config.toml
hidden_size = 192
intermediate_size = 768
hidden_act = "swiglu"
init_std_qkv = 0.0361
init_std_up = 0.0361
beta2 = 0.99
decay_fraction = 0.864
max_seq_len = 2048
train_tokens = 315500000
Each number is 128 + 24 x the weight over its row's rms, rounded and kept within 0 to 255. Layers, rows and columns count from 0. Numbers have three digits each. The size before them is the row's rms in percent of the matrix's.

# layer 2 attention query, 96x192, rms 0.0725, rows 31,62-63,94-95, columns 0-191
176:154140123112097084144128131168152109141136149102109100129125123139107123147172102169122105147110052132113131145116108112121122154096144116111115100095122125106134153116138124108148217132128121144094136142106168113147101142120173096125125109134137124126148109139171129132141129148150151142103152118111149171139141112119127125148111138120128119102134157097103129117141180143136151132131132146155075099152131127121105115140110143107134131092117086113162144100106150179106134072142098105108133103123182148136129146109213130138104055155150149096130105125127114140153122120127153083
107:133159074167154169139116130091110149149106084144095096151112160150112146115142085075154137166103159118139157149095166124114126134155156085140148151126149103133158112139105120153132092136074126102126158170104155128134127154160112156128118111165148120156130134091120114102157151119125170076158102119171127151140102137138157168109105140124127126128128111099117124115060145145132103115148093158112185130111101114139129117120117132115134106124148169127120116112144146106070075104150145120092111177111152139125153105152129114129139135139112169166135116152134127140100140143125130139
167:133099149093097097132128171188135113102132109134170164083140095103158080125122150147112111118151048151097099109155117162165148148120112151117108129148105137129129125133179155111126176132151139116116107081132133166093146112110142101131139120082119117098121120151162138174090108153122108186104146138078134156113145127129108101172170103150146139114139132149144126128162143150089175156121150117149096123153141122147145132145128118121102135146104117107133148136135121145142162152142074111149147126138127095119102174097126139124127112137145139128133128112121143112164117135160169106
102:134134135144156179121128128071090127137111082105111133161129144102113146148118136131134130120160164155140156127104156088135077097146134117126140143143130095134115121147101092175127073119165104140151155151134126124160133121173099160147147140154109116111153152171117128116188159114134118133168091093160138111120113126139124135113093151145143104149093140116138118105097105093122078105119145149107136148110173100102123156154144149129143113119177155117126106122092095103139180114089138146141123137116108104130140141172101100125122189112148093141148154096114129136102154127164085142
118:126103133095125112120169141173152131128155138117136147089150101127119114133112129117167118125131104152125103062149107129172120130112131125092137138128155176098128130131154128113123190124178128119124135118096126119105147109101137099120140063080140108104134134106151137177101133162128135166129141108107116125092126133116090118133116088142119132153105147178148130155166170138153088138123133118161125096176151169113115134152104085100115185094117114086093159144112121140179110150167128136117139161162122075143101125120093131134103112140134106090089133123133130131143148135109151114
# layer 2 attention key, 32x192, rms 0.0607, rows 30-31, columns 0-191
095:091099161104153151093122116102129082147158125115116123146137124101131106118129140104150125097132151112160136161107156117136162118174122066150131130169164137164139168129112083150165101117135097142141139133162108146119120145110109127114118124162147162150134130114128149109167141139109160150193085116161153120100106147165112119105103154126148112135107124137141130137129139097087056140167102129131159131154121129154119117161150103186144135137155119101058115137072103095145120134128105145138125109140098136151123140144075110146122151111122107111154132105126103094112141166149155122
098:161178128094090138169129123142133115112095162137124123117141098148148122162125163186107095113117106169156121105152123119155125124087127156149129128116110132101141121145173135138102137110151167128141152105107202132155075123157146094145150124086148160142139118123132147169085139122118130123115164144140100155148128107108148129147134109125105092128128127114138127163086115167172173131147118131120106158131120139143117137119133162067141141125139127143180129125160143141120168117126099119110117158050150117105142135087152164101095120138122153128128131142105150143153106087110081131
# layer 2 attention value, 32x192, rms 0.0516, rows 0-16, columns 0-191
104:113074121162134129125148110127132132095168180135163112126136107110157115108134139151094127133118144185102131092100168128128105129144160066134129156139126101161200169127136116138118144104090129188140118144151085114164107132111148103131150111136078128120180122175095156140134161137132146124103144146148175104146110156091170136157093099105135160131126136111106099132090111118150113114168147086131115126139160157119193141136148134112124117071097111120139126111165152147104103135120116127130131163124143147113129112129133136136164137127157135150108149142126130149110145101144141143
104:119095168100113118160124150129156108120129144105110138135151137096125134152097142130128131125133145125110143114179123140148177130149158134159097170144107103112126141128129104155120127133132149140148129155148116133104148076149123142139117126118134106101152119157149093118084091106124116118156139141117082187130098169156147184149176155104118116133115172132162106098100109155142145141138097132120096111123095158111133104133122076094108102155148156090102131164097099102082187126111133127139115167113136136128121189157153145116094143089112079119132111158114162127132128125138069130
102:172142084171140133126131148131115159126126142123154165119131134136134139124126125128164121114122131117129149166111152094121110119156115129133115126107137140107129089120108148142172132137096155114134098169142071119114142100160129190129128127123132122115136160136146139140154127120109130067110109162134113134141140103139172115142171130107116123111118126113135088128163150153121149157115132147113134133130134119110111141104115145123112114074094163189180146120172145102116097118124144136128140150130115151119144152130096104173130147132113059103078115169140072087082189087068130136
094:152098116086151132109099128127115147145140136160160148139124103114123118138111159120116134105116107177094169128156162134146110178183135154098135156149127137136184165095126146111114106158134107108131098146130142146165100096124162128086131135123084111103095134125093177153100153142138099134084110129113120163110081120145103146122141092131107146128144125172132147117137121074074161165165195133117137113157121138140151113083120113115128154114102116150116151128140126117148138158140124143149176123159107110161118124093105134136111106147146148099172160136108153144136156128118173116
107:109091110140125139109126126123134171129096100105116123122126126112113154086119126138134101140118131142121095138140126121147113054122147115122141134107143165090127110115125150132166117125138156175093165122136096168108143153145149079125136087111128135157118140116111140096137123116108135110134138144115130125164118114115166122093129130137141144081128041173115155111097162140178133097134104121138089094114098114129078137098099105131131150125119087181128107153107185112134147126133165131140123117093111062145116134123141167140192127117110154161160117176127138148117109139119158124
103:129130094088150142123150152132097146136129104112128153142117116169146155177131133054153153102132135107130100152154156132124096106101162144082101114093116185157104078095145130106143135121128134106108145092184135182171145127158127089132137114126142124101125103102113110110150144090132114104135130093130132121168097140121149152136156114121117132072080129161139096113103142139126124103126125115154103117086104128070113112121075141110143129127162138128128138110096134139109105132126128127128150107156114122148126129154148105095155127093172147112123102101127157153079171112105096137
091:092124142116115128092149178111113146122138139155108143117145149127154144157119151071139158155104138109164114123130116124121091127118113149100057135105121122106135130141142152128144151108097116064111087123140101190147133142106113119151111149085169189110168129136161159129124124131128167154107170140109106138064199131141086094129095091154147105135125108141161108151075138135161137124110110122084119134116144121144103127135133122123130127121130139132093130118116123145091119124139105147130159166114135131110125121146189103096133095118098146127110137088140126107132158134101100151
096:109126107130083120135122146145125131118121120117190117122126141055111129154092111144145097148114112171139099143114128138137172152133088146164115145173120125129135127165137159160170109117149098116123121124135173156098171174154111134128165120087123141152062114152125151116111073121125107121111172118111117125129165151100114168127112091119156136121156119109136105166132175160120138113137136155116138136141200103127108121115124138123121161128145118121133094144172121135105144130144125137149141165172139114073094104122109098141147140146128128147119154187123147105125125124176161129
092:155137162141135133148127173141143172132082136112084154122118124156164090136136122117196071126115124139107119169152149116112145133101145137127085136103106106129103121130120150138110129133165096128158178156135142163108099156173118160124176126135172143120157109161097124132117121062131094124121109108115113174109118142128083094127133120134086084107117134159118169123127160136119111104108121132115111092125139128092124154120123116101139139089125148152143139122135101134128116131115147106115115108122141142125114187079149095129155147150169143113128162137187060112146116122123113126
101:106136109112158133133142144122145112115094146112162130125187107120102134127139178118107135096147128190109122118133128115145087109112166130061124108136131094104140143080111110155149162114123112157124149140142155128198130110087138129075151113092129143148133131124148103094156216125137154130115135153168087114095114133115156118099081125135150134173128118131124122177111118135128139113119161105116140089125139131115107163118137118141132156110114111168140125087112096137124132133153113122112106133147156099136124115091130104116131137132148092142094129092091064157136119099091150128
096:131107136103122150143143105128137100093133129114117124139121165129111120136090115077117125120135135141103162100112133166162131115168089174097112145173128153144092083099124135106165110106101107145102153148118127115163123144113116140083100139131140095099135126064101135121133121132141109151111112122140068161129137145151134142160111151092198120145142154124134110147116126127150139195122118105131156133137140081082146154158106122116137139100171120155127130153107108134184121114134093131175113162122136179093148110167139101118073147121157113141085123128144152115142140133113100122
102:139105171095119145120138109131115105117139127105127137109127098127107104104180108133095151143102103113100138126140182138182119055159137088113112156135123127115142117136155117122121135142091125137119133116156146142139088118136135092111100131142128142142122080155096111083118106150140146091116139092135102111097166149117132140119101119094164188133152150091124210154093189107109146169138116085118131117137128109093138089118132133156128090144136128094138123133093145119109104133154108183160100135155138137138125122131121135118128117170102136134162174137127103164113117141162135156
100:089098141161153139157118148126117100075126111134123065114091122123153138145129109118149115150150126115098117103153136170161143148144124171127116101137116128126156104110136143140147125115094184120145136113106124104174151171140127126141101115139097117129139185095138090150107136097125087183089114131139129124201121150149126088155129146112166107126150119154149133125107114144055140131159131131103124157125085087177137149109117148108154106141134142128122145072143108135096098138097087122083116153111108133159122167123117126130105128154109137130092092136130108142151126148104135145
094:122106154148119169122132136116145105090161180136134132118134159122092108110103131139143142147126133137153144089142103094143117121110131125149173133150125154111115096092126097116099141097138139169120123107106134085111156133090115095118111142122132137122117177150108178131146179162113131092111121085147088122097178134128156124102130083151131094152161107103090178131107140112132108167132166086106126132132142140136140124122146107139132069119126121156143112097122152148108151126160119107140123122111129082166142105122162130084163104142186133132130106174150143144173113115164086161
102:087113138158122161087145137128150124095156121116122107131116156073118143116085129105139109090147110132158137088137165148096154169135129156129086171141139104113062120121137138107130121124159143157123123155117139133124109132117138112125186113150091088130117098112089121108118108134139106132120119089113100129046098123130134157102082125115135100132078126150135150103090136124162112148105091131123123108131189118070132152151130149109127155163126164116135117051140098131148117134150153095139091144107125146097147140125137140105135137138151136113169131114133130145150134093152114148
092:155082155101147109119128144129112113102139102146165126126158189126120123141142134130132099121095125129161140146130093141153093107113091115110153115072130161101113122138124101130110139125149151130100073132100150161078102118176129123106127146120157130119144102100158114118128152121130122099141157114107153130210112122134101140139130143119123149145101110120126122144111111113135130166106106133074100134095124126144085160070099162090117076147135089101178145164076113162092182131111150128114118152126148145137100134152151110143146130143132086151150119138148133119107150084132109132
111:091163140151123098172092119120149140158129120139087117151106133185122130156147140106110199136149120105123150126140105116114154124117122143110135105113108119129111111096114102123118137155133102104118129144144178110103105135117142136108113165128093126076135140101142090128125097113114094141104151122107100136137143045149126159148170150139105174107164110087128106105100106154084131094068102119108103115130093107088127122104119157153108128151098101179094125124144148137136139131133118119135178104091148123128137120165117153133192154137140119148131142151124129161106129113159109152
# layer 2 attention output (transposed), 96x192, rms 0.0578, rows 0-16,32-47,64-79, columns 0-191
098:128138115127110098153104120107113118119116120139098153124150158154139116164146131098123154121143098139113123121128129187153152085113200121134075119153147129164134122116144151116150122108089123171139100181160105115132119145136149144120143091118132060152109137106110102108125137148113108099142126110159132119141115130137186132120130138149080164112118097153143153098151102101123120172147150119122155117109123123136186106138113128182148103107154130128169113114102137159137149145114099121105097118095188110078127110094118157124152133177136140137139152095116137104124101189091134130
104:140143094144111122122136151146159112108200071139133139152166120100126121155115127148141085136102078083161146142118131106105115138111137133149157099114107147128124103110111125127119141105179122133094118135104110069106109134088136131113128166132119066148132121116143137107113111103163159124165144146122111148102115130173102127158100158167120163141106129115134087111118134105123105137083123135098135105133107162075132146094159124083123136111135125113109108120114142136096135137154138168144120062132132095152111146127159129117113133125133193160125129146157111102141126175066145130
102:117150128144148168090133111162112139106124123158130157082121075140124095118142131136117095136120107123160140116128158172089117088107184149096104103150105118106176110110074122129107147130133129142144120147107162165115133172104150126150112086070102104082120151118141145113127136095104112150101151113147111144093140127119124145097121123112114133115170159112114110142145131107131115160169127104157126134140085107118143084132138137140101078129106119124100174121108152161144142109109083102136116099099119134136144137153103153075130109151112102128128107137152212125112131146121149090
094:126135105113126106101112176136121149164140142137127144141081158105146102173133121151147129147142088085110162165103169115128129111118129130144126103114127103126115111129141119126151149153195127153117141106114152123160143118147162147159126140125172106139170117148108138132143110100178133112130156114104144181124140159134122130169130116180153138122117140155172114141125179144115087151079125091149113110169096120134126159110153122122113135087167143112181148119121062119117136059117150118135141100133171108123142101150149126136157115142149166128140152138096138162151111135106086108
103:174084127112167134097124121110124108091126150138150116151143143064136131132104121130147149152175144140149135113131158141128103172137105110106166127111115152115087121146088122104113109171122110129139132145134082129099099077155132089131144113129119129140134117137142133069127146127192166145116123150138153141131140104134085123168121152160123108121113132125143079112113093139153168085167146136154144148087126124108108133140099117097140171147104154155139105144141160155128105120141125108105110156121101152092115115075091123107107157138130130144104127052110122115144148118068142145
090:141089172161140153114124124163089143090098120155120099094146131116146123091084132139170123130124128167139119118104138118127084134148113097119138178141149136134141177144103084148148120092112105116136156134086125137131102128138132121146158126130150160135154118153099152171116105158111129117122120143103120143106132139087178134147129134147098079140180122128156146141106138112135130128130116157113122158129135154162127116135158128117115139141134066082170197116118119098124119089127122144099118140146113195156157089173119132172158138138147114100144082158109097127132116118151140169
082:151143167135110081143131108133104122130106143116102137074123139142128144124090129092106135150162121150127082138143121128134119117107136136111159168136139151141096098136140114161163139129110100144110124189151136127109128078138094126127138107163120125143159143100119156170112154128049098114130141116140151116141146117137175117127140117118114147124124091083147139143153093147127094131091140124103118118099155156099152120122091138155119136116131112150124186175098160147125130200129118131107103095130123178161108096092115089151109131115143123114128114112127125074104119100129095195
086:138172129119110122168147124122152114115130171108113120109126140123151145121146106111131142104120120118133081144154096116127121116113133136124179108134156122136127111126176148138124141163133111135132142161123091111099122056125107119116098152149136103148147149143133139092112164134114094079126145094129168073174141138106142144116159151101115147129073117113151139126175115162139084114095134096102113138126138115122122137095103102180108136125107150194129112131091120153111114194126118080092107146144158128051117146116124094137140139107123140136131150103146102094099128102082118135
093:137145152129119118111102098132112138149118080129142118150164107142085120104125153141130082111114115133104165090159121113175129147141085103128095176119123141153156110128152146145133137155170118117116155109103161162145134144132154120135132076129159130101148117151112142174146126106114122131103121168125107127147112118131174152144098091136118125112164122117100175138128125114131123139149125106157113112121115125148144107154140147083131126130114116133130146127111133113106127029090103175127077136114202142158129134158143132124120142104111090086170093139093127143148119059130109126
087:092120100155132124093123126092094113123163116164106145143105157127136104141092150097193160172183126144146144141104133163115119130116135137109116143127158160112124141172061137137168179093122140135137095124147117114142095136127144135170134071085146162113157131092147106130098139106079161139111140115153146130093111119132071131148121116148128132129160159103112101144132124122137168142131147111127142174142127142138164130171154100123109113102106140132135198140118129127155145165130123120149169100093099152141129092108103145141098126140124173154129125107126143106120089143114135123
094:131164118137137163134128119100115137121111123186148118124110097128152125141136116136140156168091146127153117163110107121134149130136133153102139112107097130136114121143149121113158144154117121123129102130159164084118115165107122108143099087104108107097143095126154102103125163119184116114137126145141120164131119120115125095122105129096110124125112118122099132137126128128143153146106134133145101164156136186126098157151140112120103142086133118104092048125135123112062184153142088148142146111169078102100134178131160148120128080101112107169180136176163101150107087148116139144
088:153143130110128068175096156120110146141128113120150110153097136118169142125132097164195161121121142093111092122107122121139125124147142120136137121138139121180111094101169120099108128198112143118107141110148127107109130101105152105116092083154132127154111140149123106156146160129187128154162142137129138139131142130138147117134083135122090137119089098125144094090140106127153170128061132150125108129151121141135112147137133115129080118091136115130153090114128109148119142080180142098119134152158180105092095130125170119137144108105093142128149160130139079114128117143145133167
097:151115082148111114145129147121166158153197119137145126141072133095138133146123123184149129148115141119125127146089127075137147117126140136161113126127156137164089115141156131112120160187178140112111077097107149119138145156076159139139119119108122146123134095143110119119115134093152119110154128135132125117117106128128154116147141114100130169161098115128117125124108161134137154124068085115121116109167149165157135183119152111112103152091140135145160106110122102086140148186113157125134145127162128083114124116186164143148113107127130164127137178173153113127117126126120107121
087:115102131150126096070110156148115159138085103113079123162124139133129092164101131139113157133178125115100139152133143115108121152139123112135145140126127144114083141147098131149136158096109203126156111080098103151170150143138175155131150134144102092145108110109076124151139117094151179153134112166135105147088130103136088100152120117152117125089113086126161125170117132112112134136133097114124152110091119178131150135128123120136129119126178136078126151161173139150136131098128123153165106107148113121193140095132094132154109122113132125111089118121130114157128131097119144138
090:161113173126113150129135101131061110136102114114140110140177088122143076126143137074104138134165135133073110083129109129161096122122138109117107133135105199147076108123162101112181124126114112141149146136150149144105122135124154084118143074141106114140131136122106104158141123183108124102116114124131103155146155093179134145145135144116118131086157115118168144129118085131103116118186132127129117112155154148150118131144121140134138125162117112091127117135110167131092118123123105152100134146140128150124151113077161129120098129118105101118128141121111064130153108074131144141
079:155143142110104134121123109123180131084138104113130116086135113078114125100115084171091140139142130147133130165125117139128125149141125138093150170133138139135111126123113147168120098145160138116102136137129148086118162141128104120159109132149083129171122137128121135149143100118103123178173126142145140112077154135149160064151126146144150158101108084075129130146132129120152131137116106103126165148076119125123094119106143092124078134121127148132096185140135117134118123067169079153146136113134110142159084115077150121125134139118109132114117114079085140146154122117073125145
083:124139122108132107133129105136129145148196150113108134127166134125123152114172161097114089134082133149124105126158132097083140137155082152120155151120101095141136123132108138140141130123121098141154121139122110170119125130126153152126121173143151136169168163133113133125137135138200124105102114103124135094131120179095077129131131152124135078134105140144133137122130102143114102103115095160115084168109175091142099112084182123135124128139122125134086141162143090132125086041157130107142105172100147115181134138121120090129119129138139138120116109098128102127123144118102124160
094:156100108098117084107136116132143130177107097105089138099155101111084131135130140164109108111111116135150117120107090111109135135141125120106130139106095113136125128160151132143121092129194119101180142176118131136145129148111155146145140143132108156117138129104096139106158136113083105092133119124113090157117119121129083135160152120116125114103164126093116148139153153138131133107137150109142084120122130102152093123094142136114121155192107121145110208191103109147140194162150110154147088131174098129134134172115114092123145132111132113115149119123088122132113134136166113166
099:130168125116106091104131169164161079142085163140139104104121103113127111138135141122131148107149131146138097104131130137156084115076169133106121105116157141101150163140142142112172149101117153117107134126128117135130128188139121132127112157154136158145103136132153104104164139115111162200081141100140140092104135140125138100112094167134150097135156140137094112094120107141109122106104129112105123156133146124162101113125083162188150120103118150193095120151097088118149131164138141109167085141079122164130128105135147138143115132176145127145145161113129144128105138142135153106
103:120107123120136116155110086138136119132123179087108123101138149157125125149112119131128184147139130109128113148125091071131108080115139102137127094164112140106081129142165102143100142134142105164093132091127169109138130124122133123099099115132117103168143113158091125175136135159133143132127180128182118102112139152133160136152110115132121140134111110123102155085076144115138104122148081142135098150162122156180144148128123082139123107130155133121121183107136108118133152117149093096102136089111105072130139110104142134110141101121125166081173138173116121138156139093179133120
106:142136099145126112129125121149150119150131124075089122127126082155118106149119096128098140137137141146149116140088096172126086170096141098103138136128102125124123097122118108132141102102113181121135126136122160103086135172129192155107150138111119152135118159086135110158126153127064108112142149139126127113147127148148131135128135165109103110101123108153141148124155123169165129125124123113126136127101136098100044115127132155143112130162193132096087092174142120151150108156105142108127126136139123177089124140114136124147154139116121090125128127175167126117049157135139129132
096:158142177138100132131106140144129132103153083123104122126092126126073130098119154151104122120122125114129101162112143139159106146105140148131121084124113091177115084125102134148146090110133135103136155160137113100128113099114095132109092162128152147135092117156062139142103090094125127136158130102093078144087137146114139103150130130120116194144150187117130129156108101121112124144123145122128104143121171088095138131145145115144161129106125121120134107148133139123120069143133149193139087133140161142100151133147174103127106103115116113143077106091165146116106139141164135156
102:112161123154125150161092133117161111145135170131192164143093117142115143148145128117112155118144094104121102150123137154158089142104120132146097064182105137133117096112162099127115121130142155114111129126123169104087133107172143132098108163110139138138118112135161094175130111159141128165104141131146130128099121113160149138128083134122127147111110127147115139105099125142124145132126118168147125177109161133095128088140111102141169093130156141130088123122158113143152102157158110137098093111092133102151144141101186152113113095128126122174144138142076171085118160144151099100
082:144148154143100072160142143189125145178139151126117144129103127143136134109132135121117163143161125107111153125096120112117073121101131122126125126154145133114095066125155138127154182130124130150112116124101153123104120135131138129120086117109104076149104113118094097127095082109109145138128138138128145113156130122134190128117141121128127139112143132121095125107156108112088104093079133104144110138138144126133141094130120119142176126131123137165107214159115144142153155234136138126146138072117152121142125105147114116130115141105150151124115106153121122080153162119134114116
095:136126112189121090079120145172138129156123127114088106116130113143104126110094126139121150113158107125156144134141152118137086115119155102145142151118135142115141096081084134124131152112122138115134131140104140150124105124125106140126113112163108133152123122108097129116084147136063121117164118157124117075168121141115164148088155136140110072147186120101163148103146114104129100129140136071109139109127111127136120118137133092150162111106196118121134176118112124160151104175075158147106123121147132180121131140112110137099157152131145088109086131150174151155132155105127112105
096:131136118135139107124095106112112082110114163104119130160136116134119097152088157126133193125154137101181169155105178147153133104149130120152125097158137122066091064133132099103129134125135146151137118115086129135127154134140140158156112090129059119142110101111093104161109150149088111105125148148150160108159113131138173161130109138111181141109174126162123125097132131092121121149124096093134133140151120136135144146109137104158133131143167123107124128151115101099171090144112135152130106105123127098144135119120166157109144149154112117142120141192133132106119153155179121109
116:149141106112116059168132110129159122135126150102152118121166135121128118118136145120116133147079137124152114140132151119131163129137116113106130108155101144142103098138161149127110081136161135116155120120119121099091165126144121094148121145109111099142148130097150105134138103153094142111136129129119133118142145160134105127145150111096144117123113097152106121136135133179131168118177126142102081146084105104148123096110145127142136110144104124153051095136122139125136121121179158122145082135127125083179137118115143145109127143118176118198185089129154184108106153190151096152
093:121167110111127105122104164141160128116117153163151143126120114140109148094186076146130105115119137108107126126175122128115160150119123125150126151069150164140144148128108113108132114106129158102116093134137150119110098109148097142141137091130175114151115148137193082123117151140181136145152082118143166143155144115142120106128123115159160122128099128135104116123135128154104156133166131172109131129081120133126099105127118130128154095101119117116107046100158155132106156061133118129130096154129120134161128143117118130128114114122160127137144112096100183168146115185084115122
111:120103114141128138169095126097139133112105080151118125103139138119126164119070131146118099136091139128121107136117159154147162174129113123130136188126114160153154162113114152137101121150174145113174115130149127161171178106116098124172118132117110130102158148116175153105143112134084118084154162128095137123128101126140094123100167135106114121115133121130129127145147106094136118153156149121151117083109111120122153154123128121108091136160105126138101112144134169133166123086115174140119081182153177149139165134127127123107119120126140101141148099092175172129091144122157085133
112:093127146152114120083123151152132097168182131127139137117132127162161132136139148132078137135185146135106133117126113093181095133112116166121125133125076183131148143142106121080128165117110153113114106122124109141105126141135161171121126156121122117188109163134174106153094109129154144137119122091134100136108150108126103149146137177145122151085116091135136138092120114154121125147127107128093136154119173157117100122103125142157143083100200111084106121163136142152120105118161133140159078112105154123154135106105124148142092147121171120142120145121140149154131101085129119129
095:135171103101150127145131154107122131096143096131132155125130197122124162133147129141117126110048130128097141137095136159077172127114085171133153146094127151156139129170095171128127142140124099091147099158141103134152104129108110153166118125138178139127143089123167150074110122107110108119156114098093150100136109100105127095123128116121123136165118124079132097126128122140099120115123134130179147088088114111118109151116144133101128150115071114164130164146154129130096135156101153152153148124151111126107125159144121134125119107128129101155107141083153147112122125096069113150
101:138125130118122106117123129146183140098153159143143142119095116091108109099168120160173051103113141129140164156135146164095148126152104127127117120102191113161135126131122121139137098132134128115157083117132127092129108120109108160112152114135181169108116125108115122129109144092070156103138075136142141143157127098134127094136112091172151136125138153130122132137133128128151111138148129155119114106123136115136113096135138154115145110102110089109134131124090121139142115195100116131126183125171123156130115083103115111117177140132143094116151113105122193146124140176081096118
085:126168118085109129142119120112127112128115122147134124112145146104148131140114148106150157125142091087088114171113141102120122107134135126170105090158130098104118119125146155112132178169131099148145133136124118137114183143172094120182096102142123134127099143154121125126124107165080121128135181154138131138098122088150174129126115117117137125096132176125115140105116123101109108131126100106165111121130118151159174128128067090148126107138125088156153219089138112105131140133114106162125112108158146126134134127096186142086126102166136115131099133128114136109157152112181151114
115:103162119122100097155147151101151075110169148130138154127118157111116114113186182134126141155141123147118155120125126185114125096119137135122065109107175191165139091123156140162133112146106133100089139114147099169113115156142148148142136144155169122115097141144144143150155137133102116146082099135191118108091109131126141095116170133096133078101117115156090131120116149134108136159115133135134143111150133100147130165141111126089111097105111120159157172109113155145118129107105122107166137117101171126072149135141146135128153129153092119106132131125128153141099103156113124126
103:138134145160118126096154125151138139122122145134157134096175140125147135137139096109094137111143114124129136118111100104150101121100156152119138141110117164174120148125092108157100135123103093152143082159135127123086104144166147161139125151130126168157141120124118114101118082181097108132138129128142110120130140145130089125149116131109139085141104121161138118101150086140104167098125191185127155142127115146131035124113107151156136146101140124114107136127145126149111166168152125127125103111113122088104134128089082087107080122142135158144167135159161141161121153183105149146
093:123088148157123142085127101198120113142158135089134162111106108141159131109114121140133108113119111123132137155137151087086148159127115138161140132168106134114141121170122119115089135126120136141158122147091163119122108094081129162149119106073107080114119120150114111119116081112141116174140160135129124177119117142125165116134126129137117157171102155142138102116119134103147114135137123116122116140132136134123098099155142098145114114084142132164129144096212158130104168097184115105113111116169122121118103095139150102123124178143118106086092131100137170097155165120147151120
103:097167111155121095147133146112115107113150119151092132122110126101148099114141128144125130122154128137117139123133135129110061130128131126145051091103161132122128138110120112176135110103148119132120127111133127182170116120128141126129170133121116137160106138104114162123145116097104110093109104137141108100104130144194110134167182133079158069095121142170126127118116127126115045163099125121123124115151091098137094121076084111127128131125140110132152138177086128143132121157107181161141161131121115102115135105103135128094088107122111126099167113137093125151128136116141097121
116:119146155072128097131119128131123100108163106090150134171053119116072095138121131099151114106158100139141104126158108133134132109102171110130126136147100158121134102139123105142138146147151169137105164123121157156100099130156138122131105100109130136135119136164138129149113121137191177140097124150116119146162133079148154114092079123131117141155164167103127090148084115102187119142183106174130133141113108128123135126126125135096136117131108124150127109091108156094096093090135141157139124094112140150134115104160122093123134127115139095104100101090139147114143167123167132118
109:130091132087113163156126122158128095106143138118114108139099118103139098122099080092134131144148124131119108142121094140129093139115130087132101126154110151145153113157112086155108151140135146127192144128118142134091135097173137135132152137086093109122120125137119087113117100140142116141077149162147159138096124121154121137133144101116166144107136148188088123116131128146136130115141156125132149122136125124088067111138136150149115113130180128147082184169130163165131153104195139162120117099142113123145118102134141093112106115130112104134142105109161144080102174157185132119
085:143114158161126090142144108150122126137127135136116144096158137122161136140136142075134145171153137134132100117092133136162136080108127122135130152129133144144105104127151111131163163136110132143147108156141148125083131118152100146109113092099103102113134118122124128120152127105030109115145162139148131147148133153139136142124184091111143097127099143098132175132171112147140122114099128121129122136098137142132127120144151103135119145124134108161097220161127133149122178238147107120110134111124138163118141118105145130112098095103120117103109117135128128092085154115143121152
095:135167110202129104104126125158132112115125145131128133113113144160120125107139147131117190133150101117163128137107103107100104087111126126142175142088199156148102113127139152123124118147130134108106125142124098100099113078137097123142118098131184105154168128126105151111121150134120141088188130114131117083177099132098172112124168127135096137171094159115140138128152119119134120138101125122112116099118088141136131136132119086134127099117125145161155164116126128117139099197100159106106118132120142157087124126135094159143127162090104144098106127118159154174119154115111109101
105:114159137173142146094098137139123090107145104124137121110147114173169113096104118124103108088170136135133137162120171112155157133171099129139149172138129106160080150150102133115145124089126130163157122147145153087114111083103102115140129089143149113142143091107087109117136147104144108126122138136147102126133114138157153115136086105103127133111070124139142132116156137120089129139139130113115160117104157156099116116152072154127126077096151118119108130103154098159125142136109127123100042125123135125106169082171117141124129116123122129155166114107165119155140136064125130122
109:135155081066144100176132133093134106142152137130122113076082163126118145118155154137145132114150127129125127124140173128127125141155139096122087122163142118089126150124139153150123138141104165171151123089131125164147146101117146110113149090118146128160107115124128136126112146145151120135063115178155148085118119098167151117095111134115138107121151118135110125129117169151115106105118124119127111131088150129134178140095084140139136114095134103122144148119074136136137103041109117172137113126109146143173138091125135118129126093150161123182175104109125113094129109122153100134
092:118137133111147147158153122093124153124106197127153127131180156108133144130136088102127147175108157139105120137140113157144108112153140112116163141108149150146098175103142164080122098129140092094116148106158161104116119149165118096106124121100145135115127110127154098168108125114182118115133101148108132120175121160102144110147149124121152130132141123156124113100090164144141157111134168156174141175117119162139097147142095098140144148110124130181097069121152128111115155142136122135089096142149081129146122105138133128163086110108114126128159129105135124148140121193086131105
107:116145154128127133149102139095139111124170094097153121136133127146129138105136152108155126146145151154128107124095137136120128095142153119124083125097125135181102134107118136182133113126136112090143117134168097126101153112136125147114125116129140125159133120142138159139144114140145097098144134122145104134112096136113149129122148107062102096084118100112139184108059136091107139159117131130186162094126164114157081171141166099091081153111129133176134131131090138122150116080111150142131108143133183127134129152151169091129110111141107111078133137109130136144111141178093091162
090:123129148129133154107131145172106135138194155131146123142116146157126107172142142152092114160154138156118149132128137119145108111151122175158105120140160124172114168150149136094131118116163119153112131099139142084126098153102152099125126117104113115146140137126090119185123119096179107137135114091119127158098131106163141108170141175138128180153113143103149168112126131152130101128105122134109120137179133128102182134087097129131157131112134135159138145151128108135115101204135124130152130126118127103120139106078164187172126122147106168097135101136146112128152089143129176115
106:125204122107111068147122114131131104137118123103133160109132152093139158100171136106145112129124122112113143146155151112110114107093104131130105102149104106106102124107116158102132131110133122115125134145156132161162145141110128089128131121141137130101098119143202155181162141105080127130144132144153132133126135129102103111110150144102107090115132071100133118142074154144141104136196126113139125158080126122134095141126128090121135158091099108138125161124135101114110120104091135134169127087119137175137119175153143090121083096125171125142143172155097151127117093109105123109
115:136119138122143107122109132111154123108078152125162122113160129162107117066169082112115122114147129129127121115146087152166116151170150051101163120113136175124099121098127134115151117141134132101146112140144150118085173137157110104122116115157164143145149127132142131107107152146126130119101115161122132115189104139082128109094125112122131140086117109126137124082125127139166143098162090157152146113107134157155116144160099133156120138125125115127094141122152108106114136101099132156134168129098114130130154110144060146162101121150126124110163121095144107199105151121083093152
104:125104127112133081133116113122174092133072107152096115166107121077127131117079093122147121140123135116147157143127137110079135129143140148131156147133113127128128090171067145151124164129125152146182112105138132161092135102118139139114121096115093099089108131128105117146142146133051146151129162150154145148127138125164094177113096119131125115142112131129149126118130117110084114099106148064114140125107101113140102086146143135125114111106107122116137181131107120132180179117171121087143125140168134121137129122111139089104124130098144105127103121099154127102146183161115138115